Part of a small language model's weights: vocabulary 2048.
Each number is 500 + 40 x the weight over its row's rms, rounded and kept within 0 to 999. Layers, rows and columns count from 0. Numbers have three digits each. The size before them is the row's rms in percent of the matrix's.

# layer 7 attention query, 128x128, rms 0.0921, rows 0-99, columns 64-127
094:526522496503467525541478441543529547554529501474458527497457521484509457507482492544503575448568468512509497425483549555534496467502473451519512538494536481424437542552532522503535507467435423
100:517456537563550475492503472438444504514562525492524506521461495525467537505515456509515443506453514490542420509483488482461502478521499492513485538529529500529489572455526505509545523462466447
105:510476537494495501531476544543487552505460470459458432514571511417540530448447491522539502459546585521509453538543424479513453435476540486519494560436541477526554453540457442500476498488475458
105:547505561517533508504465500488493570588470485545526460520517470465444434447548493535517478482449559454379458532508461503535523433480494462480522529585520535456521543498477500513442520421519477
090:538476476510548554525547465518545455505534519444451513442476541550539548569465565588535587524503531500554518452474478501569462526431424491462489453488485538477489508470498498543568524475447526
114:584422528492576546501416472478496522539468468479441564519491430480505486465520483494491547483492483504439503508391529490471512443485489519530520523526573494433488575446501531551523570461447507
086:503504521408503474565453442470515471441515515468498492514476377477501544501528484489409514489515460546450506474564499485401499474536550447427469503422474486441521475470526575476538543551507439
102:551513448535442473572425538516468498523518404478472506533524481442495487448496521461505457517544471536482562528463483511507471494433476500497539438487561485432550495514481512467500487528468586
093:551551463477427426526544539504460510500545432555562524536490510513512490479514502468479515422535450509474551532519524590429497483479504422516502534507527510471526495550536549446547465484514481
115:617512513432426495479513490548596499538435509481473511473414399464508521557455545570544496466489534510500440498489462473521541515480505577461449499571539494476519553495507485541506516459441523
102:510498473480486482537488485455477497471546437463525479453513501549509508517514522487428496479538464537516556424538563559468558492529508523498535466458469509504544462418520511410461429527546580
108:508521472490478458565540517443441492504524491500549487514496472472520476440568467423512503432511445486568496509532540558453562467572525414483514562444538466537497485514546498509499455575497473
111:568420501548550490487452487431482494496490539604499547531488483491510525529545473543486450530498445509495436531432542418556525453482507495456487516493547454532488509487506521506509538470480509
097:431563506471527419523434468531484491417514526436433502492535489419515508408510488452463539501497455475477521481492499503497534520480503524474514548497493494491435469442516530450470458488534519
098:523499460491479502529446532542524505519544423448464542488483516478497498530503517545481489472555512504495534440537497552510516543587517540477528432515499479421509514507475515447486463485532571
099:504471473495585571487513488560567498492467494501473484538562558481464524530482498546486502489514552545528552445538546479540452536463493523555476500550438466484541480590470508520494467491497558
093:467503546502432482543483521468483526519453463477511489514476409511517439485499528494515553449494461468536554495532518527473558473462467482553495526504562494450459568546511525463440618438447482
097:419541473535561561540548493511500506450477501428518473474440516517514535572459504556458542504543481483552522460542479547465540518457539470530463505484510568546480418511543486541504515456535469
103:493566520442524485504466564513515533538474468542519496515469499474476555515504455549499457508569543525517448505515448461422521433642525438455518521435493484532492506487492521471464500466516508
107:483569580485504552449548460594577524500451492531476483502535520477477566487477483437556543469460490429513523502473449488493510550479440510558472534497422487473441471600499549528510531539565513
089:487459484552580545516450540491442484449504433524497513464522521511505521519525536467472600526488497489482588484512504504448522548445512481531515507477515588479521442480545490466519430510556563
091:488523498512574490493536469504484495579518496509521478449472531540477561489483510547533531469518493491532453523540475545576441457455491463547355551531503559520476488529475596507543496459443502
089:519503448481460515537513506575552541507500449504454518479521449462468526466452548483573477475571523505491556510518468479495501474468523528578494512509493478463499448482504544405449415527475543
105:562508507480446515484560507521538495499437466478521487508514369494484532441461509526547524452536553419486523468508434534437501505484451543515509549565469488495551485569513519531519473512450490
092:468555523547496481485543539410396497497547531482602489487452495514520479489508421473478486500461541446586499467540526547490595486486496422517513489531545530542474530498515542565483526508504431
096:426537503489520449475511517496506470474567579482519512456527519497500499526501476454441539467450483485532510474522560500541556511525513493481469517467468534453497555519530494515456536525594525
093:503552499470525496453592525480501520508463477518593463477425484509474551426510406438476546461497501469485490581523477539474493594493525455521417562524489556540505450515535537497456499481536523
099:410495504488572452484457539469473506480536490491494500454495542467512449532554495465420523505495418468490540452487552560517580500546512491493542538460526467490480512463573530397477496480543510
113:481412558591601497496483450525520531482506505482542436441550510462473496522523534441533545496475465578472457477502555482528424494506498516457576503505502518493535539485495467509540467480487500
113:530453466537456497562442483434540444479588484490482527519477528532491473628527533460473468525501449470533567427459516542509452601489489536509520413470478550464507505494508491441533481477517522
107:424551522504529513555530450510493512487522418484448497454514487518506492552484537493516504460487456575490487475581495531481533466556542515393522525440477512512522513481531502497454477563491513
110:452542471473456474498473605484479532486511475545561471529526523503497508438529426479401469519548508504520542564582465476429537528589498453549495513434527453529514464534529523484501461521554510
105:534433477539473496505487467513544555514506427562491494469466484465517451499504480458468490437476422534528538524466523510512493439457480446546524592478549492492466442491588550443477561572515546
097:522419553534487538521441470536528520525508513478481504526511488409495438541455488429528486508457482563459506494385532461494473481546472492427498544493510499471476496467496453499460601553480445
105:521466516550508486472499465528507545562468485496468537448460462437451481449455502523510487456476492603539403491519470484472498491561459457454448475530538447513499556498455460548504521511469507
096:470581497550484476514540510508493522478476430475441482529489457468457506436511451445440504442544512505469551499524543471421518447531490470541535480453538513505530418455538496485464511480514534
127:405546499529550495492465465530489427452485527436466537472528502508513481534476460525436521506494506519505522408539521514477495517534530513535483481469442533448436481450514465456426509480549511
108:518421512609523556469490498445539507513570515557479505530544488544442508505586505471547470518478489499517518468459451420516558479484453487480547457476503484502541544535505492530545501545487484
097:442541475496504376482456549565467546488498502495546525466524478449478452480471478474427520508530565446483526516554519573482504500509502511485513513518490498468454448499480501456476480497566500
093:525458452427540577501543478535593505485483473512446555486528528502500498558441537522593490474504545550527497469502479465557453533480486547559480478489384477446485469528481506518467482525501539
107:421552556506538403515513475471450464450489593477451557466524523458536476503514494527494528467458452467541452509532478524562544519495466492456491536406457526483427500451488485498443579522463523
120:441462451533563569469551455490518463462526501488521461466527573561520456562455480426447489513495542521521612446530497535489451570468487499519418479441451524490520421513529507523472481536515553
104:495521455516466475499476511525542464488442525511436450491502495538480484501533504583484507496513541417504500463493439480494558528491468557461521424577510482481495474479504468560443450447542490
104:549523494436568523477576451517551500453545528460519536437451503567504482563538510464473602469460447412510481451490545497540502550523520511499483516500460546509481516513511497556523444546492527
099:412486481597530490526479565462477507520580545491580471450531520466492461631471476527387494493517503510531498437537504583428548583524459478493491476497528527504509516534508485519537516523531477
103:488453507524558478507497509417446474487586453518517489495476464481484510481539475403469525489483422518557525432535570567476564517516561456472525503431501471540533502487518513482516496529455521
107:488558450460427480494548491604538510462480476425507479463471452463490530449440463459505568454562517482542471534564495526511523484492557471572474531505511514483470471505512513438457543552506507
093:510471448510551510555436483531536484470469527507413477498544499473472517552496518496503526482474504469453574442476535486517485520432492562463540442441441454432511515488486466474486447472527600
086:511487499510429574471629453527490482484545538455549430469499501499493510513443454500503539525506547510512430463425494506512464477495476486498426576609482503613507542520495496548548563497520494
088:532473458456497561474542449574521508477449515436409556396477531518543531513469509553510536417521484510506480514527521525574485435494507536511521554478482458450507462452576543494509478508431530
107:606498480436492484554520521506506491448425419475500491588455453514517554436456526551549443533520519460483486498489488538459565539493528571502466490479513445526484449468511458538467476454478496
099:528493565510555521480530444443504557579514515541512494441520509491459454560508469490456566462509465525501413488447569541485495493569530478507549608511503434527502529523518504499503554495552492
104:501513552449455484499444544503481504558455523566437535467466375496514474497482494482479502511508516535514492558441506486506518472527494516605519513541559567449462516510527562473518547457502478
093:514481527494556502602450493507541527541434455536437499541518517477431494451588504487518457523497451507471529483486489408453528520485483542399538470483520426512540466498462459469514435533523519
101:456553490500529526415595500440511480495536513469544473475503562539434546544516504457415532481475504505516470458585528539483551531552526448541507492524433514522507551572536514489518436525523468
106:456558467522488486544489558465475479563539453498529463549507496523468441524509476443522447512527445593521581474482552514403589522552514505520512486487534487495528499530546532465516495541508456
096:458477508491474496510422479542484528436436500464476479497574427440509434467504438485474448429467461454468558522490511523512473547451471498506503557492592519435431506419509521489455616536520506
101:441598548483478431489557495460408446518482563477576489502517471517487496488500448513511527534544488483509426492504498521494553504532569440474488550535512477563428519488532482520476553481523437
094:565528545534487518501524466438509511523467524509488464436462479559477468485527472532543557466450396437484470454473516519557510500523486485416593543520467494528531518512532490513522521512419454
091:453449508494552552510491474485528460459465508466404596499500495500529593552470521551499516530456533550502494489602518500514507517521547562408457468477470450467504559468451462469480555496523528
092:435600513456509454506591539552423449444477562490497501467474496464468456473471520546467603544476514458477436531582487554495529485521573494473537548521487451506471530500446485548522505495489432
112:408545457511520524516464557500455465398512486456439544495522583510476481542518484513439473520510492521522551461565480501494537578505516535479486399461502468465465452470475492485459497504538535
093:418543530508495396515420467513504485482511541486481515455492476486526451500481488501483503429524457487499510599494507477538546489511477483440521516509577539494444502453505517509474570580539503
104:508487562484467574497447404520530507485458525498535464446501492531529502468444521501539475531414492546431445558421460467579424464437471546511440529608501514452481506484485523509537559484493530
099:465519454467511480481458479545493510461503489488455491454548552496507408452427410532485483462527508496478492497535514515512491563457539524509528502484497516443509480513469531504437478423550435
111:571479503520428505511488558553526496520529429503564501523442471455500534455515498480544455536478516559471474505460486502435478474545526547505424503466475518543534550459436471486509498517450507
099:535481469520522505504528493504523550538489504512448479475505497485452552512433458493493530474568527486534519388526479478495463503504495482635519559470571475446500461585529548462530467503553435
109:514600464474479504506505473533499527504469473498496530544533505424521533467454476495478449469536522525584468443534510495492439498509528461565437524426580484478547415530490576455521517523556425
098:482534544494464434486510514445492402495470553485528476498497446468542459493473524495467499533594509490545437437486450598481561428603564497549470437502549532531519559478542508456474550511492476
090:600500538498543612476544480547582500472486435466467466536464503473471519491520529523529526532507560498477450528540485504480418511497429489499457426553439470522522443477513471469563554446470531
096:446446510530513492524517426514487523503508490426491507492477519536460522508521517532535410500427459533454530588515496440531459464466442592435525525492433535538536457413551477508525563498457580
093:497497578537489451449457485415469476495527562533554528526463466488556482498527535565466501497541455410497460484540501633530559530524506469483521466558484571556499554543524451526500471486469445
099:524469591547510596487560459550513503493527437490497449541441541543489457520466555511562439490457474469534467516532524508517493448471488631518476475473526542492522456463593493454496582491542557
102:574475520429478546447514547527495547521495438544485526517449546501488505519540498440523469495507489579536513545514507460476448521567446502540455492559505459508637498504482514463560482506471538
101:475542529469433464537457457522464525507457540461454481425494437483506492484415527520477511482559451499543480441465489492553579492508544465457515541480487554476476547543524524473453533517609436
101:486560485501474451494590450444514485547516534524557539447575469499479592490514474426439507500545518437538458461509478503482518503529536471524480538491539470483476553499554515472480508577513429
093:517453557514481467448532539410508496549532510493532455445428472512498411482535532507452586547542531479528473468479461544461558518583572435487477460537474554600499555448541477531489518536506471
113:537453518492509561552550418439483517477473528530499463501533519565579479570501609534452527518557505489473449429526494497550491489442503441467570521516533497522518469536603465525452560470518497
097:456578470460451513583526445543538513493527467492541498448442458562451577471441483514547388492426444512511517500447535479479547455404529570513502495462511470475445565479447515516449435498510495
106:483546430515480466499505593472478530511508456515486486442521524532463439480486402428470537542519562508520545490491534492455494562471505481523518535578520515459491426429510507578431442473487486
107:514509530471466490404494530476472453508534470508520478459454534470461494491566475490461514559523534512436489512453510607505566542508536445557540445598526515557498528464494450513471540491479518
096:512492481505510441492468595471536455519530495516523492504416496480526409496475481491455490452551503528585477476495456537471527522605560498526445505438501496454495547538492557485455535498501449
086:523398540485454611496526445515512516538559515455480448505540517553457529497530549514481575534490610503503511438462482504527503519524509493591537471512458551481514470454580461494477520464509558
101:497570479471470453490448477510503512584534547528494468538494575444479503546454571510529521477511556512556471436491488459519449484507458445560513479453470465527500507649455532491527517452466479
097:513547554491504540502480514518520516515593475455507484522445489495503475486526560487519456549490527528498533460457488495446528548537546479462562448517447553492512564501499472490467531513563534
096:521471558458491506526538598486453481526555486581524538504472503501473429448577508508492524545511553584531532478483462444449487506565464484463522502464436475522545595516516520461527448561494500
103:473476509477445464416476480463437517543519550485491522472482548500520485509472520471443496533540529502486465482480497530555529428550497501483513473527507573452480495551595477476522490485476457
093:537439506464509549463514533485539551526520452521456531498487558477547449577539463519497545524416529611512507450492474419474453535555461482550436545491488440530568485473537521502493476496440511
106:500443484570498451494546592480472475534591467551525473448467541498506503513553504580470546570555561531508526521466531548477498493533512448444454447530454567502537549573385483492510439485500532
098:515483477457492528438546587500532488549505512510555505405451496405512464455550464457489558536538508520537484519485478494408524480644499492487481537545499530562500587503491513562538487513468477
097:456545486543560491516516494479517464504499484494532512564550519445527466528506477509494564478553494429470484476585454559497494513495496395523561497470572554577450454516449527511523544517538472
093:506573519537461476500451533549481499484501489516480520438483481454426507493452471515572411500468467536501530518464527497441507530537479583478450499497410535541458541547469481462447497512501524
095:481472495552529441536534543498498450539491515557539481507544514552500491539469445505475506461538462431578506506517490505537565555520520515512445525461553541451424463480482504511462557480469469
091:493473487486492462457525500384464577540470499555512492506520495547476518555579525478503507562506551496505512482537450492551452559526439467543503567534469526528491493567594466507547496519448462
095:445489508529492506489490457505421509509501472554486502532504503458520528498444530505530477495480529481461510502538507469569461449470447467523573468486502411448528471565466550519602486444432503
082:546474546453528519479513440461485523485466502511532478528564528545495525493522572485484520540438519486478488577513470459497524430495448543496554454519512479563537464463489460506578495525492524
100:470508490513506484533563515403492475570499500555478519434537460544504469505501480428412525478542512528539476420526493464519512511467502541522497604488563495484522461512556566541464489563474441
101:417524461498510485469548570456549472521529531423563491457482510518505501509559551494460533549530514491545535414519469499464570538563505441487480501437472520491499525476475516515544533540505525
095:551606491494521584491556440502560509511519491558547497561498465567487547485453467517484527516506530538512470507481501450441462460440527492567446471501523468527489531509497492468468483510526468
099:486508527455498521483542482466485558609525492516444553504560463538510498514513521474488464517471522533518430485462521471474454509432516516493546539555496491493528480461562503507421451473528495